config.yaml
n_layer: 17
n_kv_head: 2
vocab_size: 7379
activation: "swiglu"
norm_place: "pre"
norm_eps: 1e-05
rope_fraction: 1.0
tie_embeddings: false
beta1: 0.95
beta2: 0.95
batch_tokens: 32768
doc_mask: true
Each number is 500 + 40 x the weight over its row's rms, rounded and kept within 0 to 999. Layers, rows and columns count from 0. Numbers have three digits each. The size before them is the row's rms in percent of the matrix's.

# layer 10 MLP up, 320x128, rms 0.109, rows 31-67, columns 0-127
099:539511539493531579536470514524573534562534488516539521500478528495493457469446478480438551544497442467431484560472444522548458549537464558474523519498462485520437486529484511445515447521480465503543398481537523466498430536519439512498502522574541503580459409469546515473528550499522534483566457502454512518468511581446488515551474416489500462485516459522557580472492523524530435555526
100:579484443516498586507535516508534481455574423500540504513491527503507461442491495544476476524493469495433466529576465508507490513450545433518448473483482516562495481497450456545487536560580500495517543423522514421466525416492510473452514552544452506487530527517540572522513525472474508410474479558518457516524430571519540460575483482469516476513403427510524528501558526538491528459538
102:546493476543416517498508542532516521484491512444450505462432504522464497515425493445507494468468509558514515464504516500507464480568406447505538471477493481464456544532507554507473486519532479481529432483426533495551552466540552538520504511456453491504540493645459419568482500505501491399535539419501525500466462503493413449521459517510545526527485443503517471557518506459584472480553
091:499511468493480436505549485496567492498516476470484471499443523470480521493524573468445520530513549489486472496505533527435488491467454532424523538447453524477527511465421460555482551409543542502448537531580481521423554485512573448469452510552429461534537540528419463495520580457472424550467521553458487516552519526459445497523527481547500471470482485511488538454469527449437416450533
093:491512479536439490432507490572533480544489515491481486559512514559469505494505494429469550534517554471546591496454499563458514494540519516525536472387504501460530572506475454507464508496520455436458476454519486532565496458576576494514442491400498507544504508445488519537455442539521511551538461448432499531417475557465504510481508490530456459537503455546491416420472514453485481541483
101:520507542495572407471448585506569472501497495524461529461461504605498531494548472514505484453519505490543517491533541436519563593470472506491509428492534528487488478583543452525423528512557495512517484471542471552488465589353534522499489507545529481491571498499538480551512527509502450495447492474521466489551417513523459503561504524436517503477516500512482523476486464494414521508482
101:496471445502475574511496535490516543516484509458509459523452471559511486453494482488503485547464551490479433402568544570458471529470528523450521447457533469546506501468543501498541553400513529535487433540471526500531405505516526526471507565478549423458519521521481577484481509512480445529516494454485540559479574500568482519532489511506543534465519579438483413557465486533482465406461
098:514440458490490559517472524501453488498479501560492571487524489486561523488452497544403478467523571505406459493453441529479520499407572427521493548454535429495496582520562488485488497485547521508508516469545549495488472500516456479554484512521452446474469512514546538428535514538451536559516495610457581437543530485495495563435490442499513473451488472487505534563519456504529466532493
097:471482511515515469501584506551445572495510447526484414488494476399471480484523436535514442506483525545501411529532505486474552507501500524491542480427547499549530590457474521549543463546404454561450489465524492464560511515494475565547500502522457599499546540545466565520513453517484507421533556568484510498496510532467511515447518553514469466543527489417492449504469476520477515461531
095:505488500506453434475506467571509446521457523466573512510523509480517495482489517564494568545501443484500503542528427428545438488415552519539513547494592496521455493555434442463460488514486498510496488530533592476431428508463511494523454559510481510455528510521535515550588461469528534590526491514537507538432487467526471469539502500532466486486549546462540527442546524498536406505576
104:469525546543560515498442407570541490524465496608495506518510558544493500446448461542545523523480483491477487481471497502514582512584464478463444536556557514505481527554545497498556485491561535611513533552489485456539450439440477532506485538521478523529494506488474594509468535460510488523560486518536471534500450535496512486458549495529517500505535498516480433395490534512393498540463
098:465498516452511583465423534544557531511500511522488501496497573516470470547552409518404497556473493550459555510500497546536484471513433480547457497536521490482540531523513508446452592490504577512528458526436530519490521499467487501497428476494505534512472504494504483385535599583548536493511373505444472497452488502428486525436500474519512515503479489493502549470490494496489489566450
106:558510525519512541504490547513496558543595504509502556477548490509533473554511501528436520560507520489516476508482547488601477579456498546431445540605505527565491573545515563527541489518459470571535507544559458417548496507532525447502442514520552452509485462524556480584564518471479504490505491470562483431474451511487561522529474506529470485534494481505583512470505518417466497501484
093:451500489510507468502514497467536474430501469580457533486507488473560473456579492493538389494578565496538400493511432512509501458525574499545438531459482477455550476506574541496489515592443472464495461518563557582491466532485452600551500474469466457550460550490474502534489526530526451464436501520457516506494490470480512559498447442501453545522485534513499504531498516494498537553554
094:507493342432475526496535447501587463487466522535486487486467524465477518535436459499443488481482513514519455475514541417470482478464505522428467497434444572500474540445481503500531502483532518540519438513425450445500436542434540445485458572490491566585517481490487593487485426514510471488526498537485447487503483498492480498496504493449500520510447456526543527482524434525456515432549
107:500569538548552482455510476415538410511540440512538515550454513537476527497515514436527549402484479480514470453621537521556499501501522526498551512565497526482523424531476536452483453498539451461568514467508463468491464487512513499527444496456579552441475428472486507460487589448447463463490430508580511493509574481513545497487518474478515453499452511459477482434476511467472500475507
098:439495517449480440546511459548492481535589529522467504482557503502499455498503445480513463554486508522500459474471464461506490460534556419433510545477472497470528458548570541561445486598445533468512499526459515512536553450520536450465483483451496502455522515431416491501455487566454543543579531494508534507496423537430498567511520541535451499550475417493515527532581458506443465479496
096:533522588467546463553457536571465482503554440529502562553463461488549481443576514453514494546474470443457497470576434453480556515423471490540544489549501477501464520505511476530565443552471483474453576510506484555520513564481511502538528504520532523547487495415544516471527519444540561450586475498511535500497416470480458504442537498490555495544540515500511534523484597451473526494498
100:517426425515515457555552453534525517477445512409496502500499497461543521441474578478481497507514557465567562445474470500525475456398570528493520473481503516498529461485496518439448561461500513505472467521452435562544538489433536443463442474520515556516547513521496436559485566447471492463545452513505423546468493494524491456504510534613476480512496437527521513517436438497527516492503
101:496480493503476487492476543475460482530458513459479501443491527497503520508460454522457492529549483445454515497513542485474459566479494538506484543500406536575545456405443537491506502517481453503508450468508479569430551538455514472507469431496459465463519459583484435580504478603464439502446530501488521510564464542532437545542483603471556499442514450547493458502493499490478483398531
101:587440422519508478561486538503505547491430603502548510557494444521457481526475495479543504484529440469425456607475514450516576519495498521483500509442451484535488487495558441466452497443473491472499427477518479522468459486560464465427505472448564559501564539492525488499468485555420492514516477532488531538485507489457559489555476563480442500468559554492478439527448485482515494445509
104:461554491455534431471543484532450463553490473541494549517518500467518483512510424466475426448543488567542471504482549479487573520499450438498483425537561565475465555448475471551484521497510495554483461502534525590509406488481546489535487462442562520474513557539522470470491415531498462514444541477505510435537543526543486534528536435462488450480512489505517486556396550470473547549473
097:503520425487509531504538490484544491476506496514453499534524468500522399514438496563512453442485554486546501450466556532553503462418455398506480455463524533465458564462455408513575424524496475439504418511497488424472481491543516495492515496415495508479510537479473478522514482497555481408486580484526458496513515476491487531486552565535468420518503525502550504571434504448540526514518
101:461534532502447452451490532446522504484498478466462436507513473517483549462496567506479485554514547560543517513452482574489495472474497506492505480362479455468538521419496468536482476485475532554466436401566573526466453564529480477544545483464479492537432490460516481487564537453543514503443472496499519467451486474505542466427565438500488497437548498472446511515502399479508522568477
098:466544498518455499525503499482508485528514505528576529543509481537493430505464533578472493441514535487435470479511467483458488443474515530568486525494548453543520556530476454473522578468487535481522430447509439494513476429550504552483462460502438477497416511461506575438502461583492513515440540579518506437562512611464499540499446539517513537518488497446562468512465517522409562469467
108:422541473535525471466468474597528470555489550570531461517440485531558470538518550573518431523479443468533502528515486532561495528575606453511505469461537507539562538450494523516518504519470465466544465464521524439508531519437444514531512470510579472499421490456488534545493497508541536542537501527530537410534491502514473500489527519446479477456514522554553514408554574524521484510450
101:540424436515480543525522548488499490484534506499499534474490500506473487465492550513493580501518531544565486448500509522438459544514467498468553473580572448481500512548532462454462538500438527496500538510478509548471484509597454540548437556444507531479491527459514585499462454532504498470561592576495464494474553494465554537466487468466440495534496513473530487553376523546454538519414
098:483466481541454506539546492480421506428494514507452522452519480508490509475600473520495555444516503489542483421510501507540515470557404476462537478403478521444546551602504546489495504519549477439513538518558548454532523517534482486507521488516558522485452468551528392519459469493439460550491472509462477528508471445529440522445514507543474457508462478448448572502445442473480514451554
097:488478490540503475471439448555454483509567478461498586542559500528499516454508460466490473489492492490441546520470512482511513495472577473514519534546523451459475573420556515506480539521492537508527591526469556506544499487528535519587487553566481537421575454489447510552435527475497510404471451525570511428520528504445537550532554521402532547508544521493471477522505520506473526556535
107:532464513502505502554490489460501491485482495514508478519538459468535426415553481577531491540486492507446520409511446487494477520462496522495504450527400546483530474465513478568506529583552484498498475408500437488568500507489504508478533509484516533499490479565530533562548483455543483505404402643510547488524497545516480501458490526543490479470487528537563568491468437503466439501557
106:410510492539537539458481506582487442473528480504515474469436556456493459448444560567525500457502436528485508532510479508445484446502490570556519531436489486495473453479478495431454471524488476479433575497472513466431517531485479411474533524502456465501488477460533480543522578524469563523494464559486523512518562481606518472492554514544500603449505501504510555487538539408453488507503
095:474495493484478464579517538550500474550470454483423511494543493505491544482457474455439475420535482545464483524435514453505432513475531514565537429582505521499493484565510475497437584453474520469469419461495511519484468566511555510534536456546487529502538514441589459501522540505567419460507476461525453535524535552431498503521553517452535488459552478458525604501488537524486485556501
110:454504492467518513524500512473561495497515451444508470492499484536471467457550417496482514580485554486473525589491543452514509490474502443506501453517456523527525467441455465522472520524499548513551512471508547527525512509540511409538470536472549502471379539548513516559448517511521476502512518466469438528422472519518488538571567545473448516503459435484515479606399415444469459492552
101:522501481499468450463563606445575528462525437502523519444476496416542485484450534471509462521496578485509466573445500552512532525537454495480558572517566592502441464501490503485440506566542553456465500535500410515437516603484528492480462519529501435559553465556521522493456501522519513506450526513501523474484469563476436515525537515473466513519505457488464516511494498521460414501538
094:415561513494528497516481497487482550509494508477524420505518436533459385549458445515489402421541494525465493473553483485491527514468478430517452578497515448553443521528452489546479449529471504466534528439510526522451467497528465445455492440513499479480433472514487586474442469497458507512519509525434532504522514458516456481518458463427557522501478489460501591432462528424551535499512
113:487511510517540578549522490496450438451518451448554466446467513531466539503572469499489562554508560508485493510479483498472483504490522451461504462396540465514552489501496511431488527538484472491511523438558566516515472495442507427481513467520463543549493474435556588546446544531495558511465427553547554521510399490467514449488529513493460514486535454408519528536570457534485434466505
096:499472583567531553521519509517502504516545487494526483447447520549460585492513524443433501466551477564527545449464487449532528407572552484535502494501521504506562448495547418488468531449468458465527534502449479497503599542537498461538530489506474525486487403513450490526556507516521439474503477495474506540478565513551468520506442514532517436517479492418486535464553518476499608562465
# layer 10 MLP down (transposed), 320x128, rms 0.105, rows 31-66, columns 0-127
102:482504484578508555471465536469517435502553489470501532500479423498554430488442515512488539473446535500531476489527476510496482492513519504512504522481565561404521519498431519484438573431563479532519592472507544474529501554434512468386557571498527494528546559440501485453534416467550497471462471492548437504532515504521494484481501558529534488536503493456504544388487513475518545521455
105:461516463442480477458475462435460576459460491561454534497500607546431511420577502520523488557473515496477502437554514571463513555516503554499451518484506450509540457545503514438483484504461512475503451577510482501494519515509562462450460587460500476549496503512498479477525520493588498482413477478526537486493427493578531503519484451495511541524482451472458526413583538471537509459532
101:460627519458560534447460498461506505493444436466522517487461478580557497548480462505477493515562493544475525544486473471559478543554463478542500431580478475541553511566507496588569455589440530460530553474494525535441516478508470459497486496509549507482438480450565535463495479507490513521588436451533502538468473483452502529468503448467560482527485548481512545468509565518516527526486
091:519550531500460588473507462502445427552441491454508508545563532538510456532457498520562507505541479526480564504444465529480485490476446507530523493517521495560469567375543484410503470542443440530511463504507527445500504555440443621467503472527503528538529495562519485453480445484459557535572545368528491487515496469513500481486459506516509504490503470491517492496525492556488446526487
091:439477543506469546477488548482482516499483433514477536448491527526466453507507511502531485512561487546514550579489464517537503511505538543535504458470467498539490486466495539425452523583505433511458471477484488407508564430423480542574420413493492525476474368488484489523361480523474551555528488461490472538544461502490519516525502553483528547485536568508511519518444481527496524463516
104:500516528462468452483387481510435482497557534480510588556486477567485491539506546499500452455543493524479523528533454542469486563455427534517584485465405470478524517473495511491465484478540506468472555466476483504508486549516495519441480504490463500452575398515451506503523529459477560503575505572555477549588481394459469515507532497523541483532488524557498461574492488537501471556496
100:494532460502548533506491489421519488503517456499512490507470532474490529501506494515530490509464489563524487426445457511541528465425581530484448498505535401530546530540476469556495447618481436526512534529548502553514421551492434440558529552443527524475506478517459518479466462582447459499525485544567528443564432483563515488505501474503513475407491483454452568449496506511509517437499
103:516476487496472502456442514504432497480447552489521525555536466530444496460526494545482466453400580552510573504520492541471506508510434568518587573509469460523520476485539479525560493508487562477577462461545461497523439520440502526487540533484538467491516488432543521499539497549469411475465477518428506455563495515452571481539494535489488477438478528500497593469591514485514580493509
095:477515513527524543530486579546496439475560512455493524492563535559558486552456538536481452429412516507537564472439571534498539429476504519457525461466495504546522497472486485446517526417502505516520514471469484546519458569515496472454533505541476417540517494434485457473522468486544570547463529489494392488540528490561570456460430530454516509464545471462557494523515503500554477497419
087:533462512447511483547513474468482482515520470522477505485564524477542458525460467465496493564618501491491503515521498485565504470460523567484473521469506538511469513500453499502545529500534503476486481535477475536531501501517481496509437483504484502529522448458478453564500527480412521480502456493485344574522419531502519480501454502462363468530569439569501611582504505534465464480535
108:521452438546471500458452487491466463502509499500506461480480553526558516506521474477566476490592460553476488499496463524501629475575533478481472479607547474477514602472478538492460485460547482479556544495489549520491527532505567531553596593532531525511545435483449504483488523506446541402566550533470571452502498536485503472509531508554525516496502452525509477502504527533521503463543
100:519475464461485463477553457483580477497521570504452446531555525498481496485474487469538541515395576518522516496513485496497575516514504492484524523486507536524475469525456472534468533486490405599573490536502519578422437521483476514467476448472519503538589524498451517503448501522483445565459541519550504442515502420526588463449436522483523452538466540429507527485595535508489503500481
099:493523496501430473493545454491530483484458516449577469471455564545434518562470449455442541486575503470550464578552535461581459471435482501595494517464521530549524551470490504496445594491452511519518502448457440484500512526486465512566483463546451517485453411475529519499493542435497511476516495468538517534454551463477506594470499457472450559537531497531498453549511478467508454466528
096:455552454484452521501479472546556496472547499485586467464506547509445503446498505409481508492498471444568498472478484492538457516487530518525517576527532396462481433515533447578445525487558496544500492456495498414437543474560407537512476518569500507485411433482572452439515518506494466503446488521470455537530479505479433521563451560457509503509538480452480507539491519545504467477514
098:511459457484461500502449513424388501526512564445508459535492423431529509519457549524441485472338486539483472416484497492418444505427478521501443485466518497485522453504502502495583534506448456537512468458506536526473473513472502470479506591442533515578510562496469545495515504538489505530559531521459554442523542438526562487469469475512513505486459474500502466502522481541507476477480
107:520532504521475524478523453545586480444543520486457459448522559517513548596532517421525501497512475464505532494474538480467559499455513491464516474521467547472481454589493463455550512479489576474482519476469499426504537487536466547442543440537506476391493484477526461525512530499424477543528523495499507582432497609527487538518401502522513460478503500421585505453540535518522485505536
095:482496531501529527500433489592492535451495523443536442502486520552473570437404504499518561543468498521432520503487496497456466555504561536533490489549535468504532484519526515572487478510508493525504488531448527492432514568513534560466498532556582491439555481523537478468557606508513510562519483447541570435451462458491511582537528512514532553601506520469490542501573512535483502466525
095:555507499548550406463477498586534492509467397493488547450571536521525440537485526518496448511503544541529480444443580562554441493538568483505489504527533445510524506504488511482544496432503474426465513417480570455537506571484479473470500475551485540510555469529481507470501468565482525538544423490449523598455512525531512509496510481500505491558498468546534497464402500468522524511467
103:507536507379490380527474481452436504471465543494478525539491520569490510487486551547509564515597511508497534452501430514525436483457471500460564437528488500481522505497523470492448549443559441510456488466414521471550566492450540473542422421518499489562502472503433459466497486488486474500455538537539499511472543541486479471564496479554463558469509498578468511500473464529465546518496
099:500478574504507512535550530463570521460481489486559517477538538548452475537488480536494468505556513493481523448539602495467437597518492483511501574574468473504473486441433470396482547487492448586485545534520557532468587560488495465534528463512505486420468480506554484467523455484504515417438489471535509502474494456443451544523552514441434478526489482565541551495507528497514510464481
101:461570482543468456462417451499555486510588460491520556488529471484545482511533537559518505579580606506473498447457550569555379461481516556501494523435599503517495449427439459486500479504548502518530443485460496488534519509445507480449493501507515493491534421469467544497509465479539489471503492464536496503489436534514488509520524443476462461534514487490542504540509483429524516581493
102:488607513514530464506482581543501448478548546550502496488443429497504472504481482464488436589538553583509500561456441489468504528469468476512529449562464564463491514471513507528458590519551445420482463593532540514429435475495591561435498493486546458423540484478496512473515487546531509530465535552491453542509518465468470486525493533551508476469474491544534503545457490523501492487485
099:578477459534516441518464529504411474519509539547492458486543558551457451495544442436553490522491491447445500538543445534498515478564479605482513535522470476520519457518496549478448468442526511559449493526514549535534532525495489505507475494531460467485431442565575519497496526488565512528555526589434525506537490589509506489485439458477465477469520525531478390516477522583515471528501
102:473566514565499485473502491518488461568575481456489503489454427482451501552462567467478527516536509572562501446506433477502597497483438478471487455459568495471467522522411478559497370519456521494490494509509493504450479494509571527526432426405479528504471461497541531497576537533500487495519500536501595504470500524485516574552538509497531511499518502457489468505443483500440501553538
103:478433474380535463544486488476536500482502539496467461489479531481515543503453526491470461466473438521481468562533480517396483493480439476561542409590500504500484497508504492481468553500551561520497514494526501529507463494486565575463561506532534513473550497440512543503405520436521408550522505498516524500534505452396497465526505523585555459531524515490493473532580435477513479547514
109:433525469448566565488511529562416425510519552560583409477479484469466522507511446448512537531487504472441525458462449518526453528482494550439534557543474508510485510499488468470547514493472513450527480533526507550521540443447471524508527492425432505556491504390555486532469491538517463508496500512422518485601480521517504502568548471515528509527553490508584511530500573540455519507532
104:524509525573509413453487410485592454506534505496508506501548531445495488503508450557471507508451596517475588492544504473528538484539492481447476430497437546506539515503464493440402478500499464525509477501458551552561508539461547512486583492554516480476514526512454537475507545415542478576458566556496507503426460477503514492538472557530499490538454484411519468496498477532523528445478
097:530517511492520534509530484499595606473458516469423501484477517560450514507448502529517549500471498454491539547445574484519489478523441521548553512548502508474525512415558421537464489572516522566515499520532493504514472444582533510435573512528575505453512493573515453531478500504513517498518529578502598466485454457531476440481532498538539498523541514451484456497420517559486428483525
091:490501537477523439499453568510545470479433461581434511564492414506515503517540463481485539497427496561549442478538534488553492490513530434455442491465553532495559502564558564447522530516506566518454521508504498513508499482534374423432446549461531467544497525510494527483522510523497517499497472455542446510433572534479480503473516459491503497484401490514502500485501523423512582517461
110:508520544496528501495462490518470516464478559456447394501503580500544457509511566513464507592464430471479502396542476497548492518473543576446523497463496499527509529527476557492579491478536456515452504465497511544536530550469471509508443502506521542496505481470533483533558504480472549442548477577527492458482464542576483468424533421513544479489474485575373505497517502483534531572499
108:501490567484484565509504537564463492509542554410526477436520500502557512583523559552542515505521440508513484488489455517497516445497500518442475531465475429444492508519506462462466475531497473511526588479463494482472495487509543514537553500495541512542478510549490508441538511533548490470567403480439446444456533471524499520506487495562440557463503478501414571467559600439438456576519
095:512492453483568525490470471513529376523500488545563478486509596497505558502457506524483492477482510485474513468531455510487496465456463476479485500514428476479495534516520485386456484579517503412509512509465521537401521420513546487445493477551501502469580498483503474521503523586504553496496493574486490555513442447525498491436529566440592481468487463523429594485509489504484517465481
110:457462529437561460569516470447528476482523559498503408490535469461485397585545424512456546529494490522485453510554486462502545462534575472479521525544441489513523517562549434448533414508471451588489477529488501574467552478465510540521467390498448497446499479484504446528511535515477473519507496509466511505517509523524513535502504568458446498538475533447490541520531512582504542458519
101:500573527581489478563490495492446465508466533437574440518538525471503515506482489468516509503371587482502560454526484447514519404526529502517570462551427495505474477530464513561513498551478423510561428525501572514548501487525455465475559570526422465434473546470514524557474522480512465531527561555505514553528453485483495532469487492496498443535476476535550478494526494539501536466529
095:503532461499524521561577520519572551557548490519493513492496492435413570466456509465548442529529631469533502517444510466537467463511474474492555458471504459545505448557447497502495487487480463564536453512480501544571512435468464521525498486495466576560509573495519485510512607500565545511507493488466465475461458608551538487489453523483491477472464517545563479481451536516471491486483
115:462485483500514521514436495512491470523455509504442533508461440493539458484505439538436473570442464472435507498485501509496491524520520503436515440465458485488525436491539520426476501512443511494554482520459541505567483469518523477532508531541492428497559564486472476546492432566563547445488524517443386523401442523504472512544506587559517527520419559452401487467491495525461513481530
# layer 10 MLP gate, 320x128, rms 0.118, rows 32-67, columns 0-127
096:472518507456505497500405406543419578513465546462478510482460398478516433479551489539488477446465495580469467437412495438533497558557471486536483492506513515529470511422564471530525488546464496487531423442529515480545529448535479550519488478419554554534461454520555515523500482527533472471480532571492469559458479451494568547486482507455504498512447485458528492484449516472510494487464
093:520545481446485537487505514509494476510411399454501460486488427520502444578485556506420477509512497546475531490525476491528474483504510498513423505565469427517446454564493496498539456509411480400494453445523522427469488490561432477511519519451482493535433480475574518488541500563491513525526529509508504513462494501461481492519478486538515507431461521576508542450627504495460516576477
092:487535416451503490459526485531474408444627486544533432476454468489523525463564487442477495514476481482544511459541471485456500552492538495450481528512469555542473440487520509481476522511494521596544532470500515473574557473571505411469482510546501492481482465499489536445452527491476419503459438550532525509542566517523508465478486571518512479514473532493520515362486480559522493491462
097:602452461508471499477574416448514524504477485465522513553476562539529484481428495473469521420497526493568546490548511477483427467477463477457479558496528539510515497501460516493509504462509430521469517533481440526451450533450527427522420499489534574462521427447469507474463484505534508536475455446495530466455575453517526464422488444490505496409440425519440489527464470451517466487533
092:524511467510501474460472574521519482471543462507488425472451514476494487510534533497491503543501567553565514464512552375582563481506478449510421507540580505478458459480498433535497471501497524487550516540482502520500501464528503452485535554484547513540518568465525504503482421516598404509479569411502538449492493553538541466522463541483465535440494496519533555442493524562507503471569
095:467600481526501515478530440519453498558527548457532466536503535499453473514511516490465496539494484568443521407432526472559458498484490546463450535581528476547545507455479500555500483620466510454487533523473529531497406431448485519528536534490469563525453578527503445457513475518449540430503505516540489419480467527530500516465566411528482477486436498461485523469470491545518493487532
100:522562506462471487424512434490554497497469539535571581513460552424464496553443472472550470487474488492553512474515505454508479548472429487542466515512561480501516484462464463519485479516407540567491436469418570575511529533615517495470538523503565522502460462517509502518536486406495450498450497416507501511532497435549507482509487527492490522508448489523468503446437462529449535463449
098:538462518429542439474541464525448504452479501491518533569529546499530508418500471457452529442559488535541472543482428524476482409503460504480402462456478450455465523570541586559479496440472488520534512493486464562506430518551547501563534504466517499484491523438505471523586495503505484530472513540447523414546570482570471535530450480471514529444500498490491510531523518461462578505521
095:485553504558460449498419473515498442510448466533603447530470560505479535568474483575463502494499477504498520475450495493519415520487496517511462497479590563506501531542510432474514488434457570513505514458451486443492458516492556476473500562446534517511456396532554590568572492559557550521508465524478498509499529455541479510470444479484517462497507534485579510467534464493549455498539
104:496554482485472505546503512502502468496512523504471577490601502555526440598505514494488503437456581491526496503420474505527498456494499536515433556462478491526489461518551491468609499489512508479509524477516470474593442535544522452474453494487495456464499494510546546502526464534590461472510529386489480521482513414547472506473504515446490462436505421555486504520432439487527472410488
098:495443477511519554511530525516499491462495485624525576466595442510544466478502435541596522532527498492494472466523544514472509516482597462530476587530527518464533437491449552443502460482475449534467475517507520475497536441455507427495468501493472525415475472525572517546485542508496555536542477435435538539502506494465497564535546543545451543553490497515542438458513517495522456537545
110:485547448492474499418523447512473539477493507541583494449517513482574468586521444467463509501530575497554478520513522489523544541492465540440445481495492524560438513494514471561549519489483503584544434453535466544523438473508517432531520477564540520497450463462565549544491486430462479519464447465505531463487485532435568509491454433589446580542530532514525482487501476484520432493507
089:542461480474507498593480532553492520492450581425473490527487442519503536564559561569529494517461538470473497467431507462402580503470489487473521516504599503534517483485498467419526568529464539543481482457531509529489446493552573484480552508497400443515491557518479429424421440491462503533515501462491479490521507489534552454520513544466526508430503522462548520486554506484498465488511
083:503491443520482524485524498504423569531546538418528452516491475548544522513571534516453484470449482490444507440448531502418402488437517474549504513503569439556495457489511480451501502465548477502535537478497560514466499510545498529522544496511474430455522503502562498455499528497459517489489483567503642443461543511519509523499516486523476500508472504413458477517503517516595460617502
104:474503511476492530440500562527477477550484470514566475568463440506568486519472513543520495532494492428488536538481448468524436491508447500465515508477540561484527533457589485526491518342473521515539435493476511504525547566492480449484495497481530502503459456470570438475479457464496489501459492523511555501562559495466469510472529489572474499417525515539474522556436450514546579604492
093:463495488498490463506516477503477516527498534483478451492508496517462477502490496514526449578526509542400472438503610516486447483468461489453438525465465551542504485445470548517472424461491465501562455448483538487448509450489464489434479477519493490523511604448525530459474453506485524579514561431508510508594431520438491472546536562532401511474548432478500435499507505509491460506410
103:516452512416479479520512519528450428510546495520546506455480500516553586487520543458510470526476487510479466431444442461550473454471467472559577522523550505486458479486446510520519467535488495519441529507542509573518553476532581498559519544478475505562462496470529589600540595524542538471513563494467562484507409503516577492536494502483501489516512511427438508518499545522482471477425
090:496505431502440505484492473505516513469465493488602453536438437471497424551494513535558486465462477500572567487544517451515468507448485420473489517454545582471494516481422461426444446517508506518494460511465461474476487436521524510479483525500481518559487472458518462518464438491468504418456547506438505503500537470531529529499491581587406500535485449544505443567435467514508522494570
100:485504515460480451470464462469402508467510556470457499413497469476521507506502507473430454476457576504517604482517469466467497467573547480525425530414513505501463487443507488572497506457480548458535450461481415481496545456483481513505567487491503502432501574552542514540506486536498465514472479486532534444589482527526449500584532549554530532487486524511481486481588494595528479504537
106:500495488462506485476506463555517513454491474534481536512483479531461474474457467473466507372524485507541533437517473531446408558551460415492581527482484476506435480525501469516490457392512513477473534532505530493541519535447580541470501513512486539499443497362486491559475544510483459532472519448509498548561518493497512543509425453511447552513520480506536440401503470552502523528531
098:524459509440469543523547498523412469529474510505460577514514487484580501473499482482513491436473513461514501427472459496518548532462493498487513465522512556464457548466469457533480490504535500496526520445514500519596515514491520538418598508516591475466484498525492530568501467552484481557536489458521535472553393567536552411500487486522420539542518464500463461455375499512535527518515
101:466561410513534500482483474497468487521576504526544503516524495519462462478467474554552425501509524462513487485436485514500570560506489469501430525562539431617463458525549495487464437501494473432447523477487492508501502457447505480529463501499484526464489518455559465464498496487418506491471560510451511521506539444581526545469546442479441465515462589490485441464554499469534599576522
093:491501527511468497540474496522425483462538568463469488537460479487468433581491446460549473498469533470403507443423542495466516477603462467549560592577544522553438467487543516470462459515477535472513488517438427517510489492468487530502566503496530580515504479545495505556526438493484476508480544479459491492479531476444479567588495510489484484560518469444504472545410521483545456487488
093:438499463442515509550494579424483508519464512504463484483492531462459443501490507485498450490426487464399497519504479474621530424534537450502492470540525421545513514518406538461557488459435496550449507506491537488542477431522489544546491469409494548467410440524537484466466499530432521491479508463505513467517541420494505541531497463553481493470448465524526476563473540527511465478531
097:568544532507440600501552558490500491526491522487546464390519528477467523500459468427494542489455497480529507450449474500499529545470500518503500494517486538469440492551501472494476424402554496530457506505475518502460416414498507483421525536471498500563538580528531538498525551536519471439431506445484573500505462440508541561472493439534486512443484521517479461519535570550475454444528
106:511535462497516550502533548530447485546559502513535498522497503481550410583435493454528473457462420571457475471467515454475522526516531495422488436505510474582441450508486519545570474509468466551572507511534481467508486417509483564468481549473529524484545503436562524558444471519469502460439508498521473489557520482472426500445539460479486611510487490565536440507491528546528478540514
101:558463465476480505492473467542494539513544529467494484532413462426459480564475503505532527403473493466510491475476547530521396527472490532473518448515518562457471564430429493531472529434453548479486396417555463467518448468527519477405519487483473608461516499441463529518470539498495485503509517517522506487517508516519577461525499454485450545533506483545550476468538520487540540560449
104:458468517532476497459535493556479467549568448508444489447482430482526534475505501429441475524473408494450523486442475564482514575417542532499496463483532449517469502415443525568537509524550448431467499435535493469473546457522562469545484542492505476504448461442519490525486486513473469456507505582507507487525457403524513589513505487464522494518571524467501499440525586529468494555495
100:523451519462489567509454442440504485475471545458570429502474489507528501510468499533531464530436493438493527486543518542463435502510544624508490520490488496600479471450471545510517501487559443463512487525465540445449565453482477510553539522484572509489482533433541524505509515460465495513506550510608546484506503493590504503406467470518443484538467495487456463503538427582464462533516
103:464481581525431480485463481461538555547523482434511537483575442504473438500556411425484522572391457497463502467494567477519466583526445543471535520512531524480565503504431551500524499521514523514518489531509458428455463502510462448455566551545488512521518521452484497538413500528473522526466517457505510475568517444469526509540517448496455525582489465549502466485509477509581478520481
095:589418482463511430563553421468493513474522515464459499512435459421497481516464496452552499483481542564526538474541518500524517489509471549510491487577566575494419538520425505565498528467585452504475497480522435473481539493516547547487529539499511540482536432523452486535451466432534469465536573434516526527517467543504505520483457448504531529558533495500443421527494502528499439455498
108:492521449395512554508494531586544518520593478512526510502488459483571460435478546488507539500460459499489499507466495462447481485478510460497515460449486498479521525530505570553526549557537550565611551521544546546581517544543536463525527552515513541577485533500524500552494537480522510507546474497507500483513496481539591567501518572481450570505515472524522523438486474581576475515546
104:503507530467471497514536465517476557430512552499509450465476478472540491512546521497542476524536537485496487490518519432523498503496556527483472536471446518430572461512485518556541548516443452452550495516462554461597631497532527615513533497462471467498461396442443509528518506425481556496473526533525540509522444478552453562552473496547509591487517527480474456488538525521564529515507
091:548484494452444498517539544525520477475448493467472505484509466482501510486433533480405477410502437588484596499528475497470571478509453546492560551505577517503494483509550489431489528550490524479572481545562467456481516487510513458486489478507554468528412480500593524489499444495504457498504553460530516414517491481493530477559532455545576498530473511494407595474531478523511523436480
125:474463473520503486447527515504437516486577472416569500375456509505520502510451526511562485525447538483534503495485465447515469524511517486523481517505521530496458469429445498570520500464558456528500497491521453518544583515448461516565535531461479524497381502453627532554532498460514498572491451535553512435508480458560500447461459494516461498513492437498470489498528521555550527476453
101:489498395552518545522500556496471540528497508447520432494441524485499465559552454444523540476438456525413578427497495440485473535520506511490472504480483524538558519529438479461502496532492484441450496479539542508535438545560462516488532470469484483474447508482575495443536479524513525574554536552464525484528569488469532577547521551498443555440466519520494425473452525557465512446442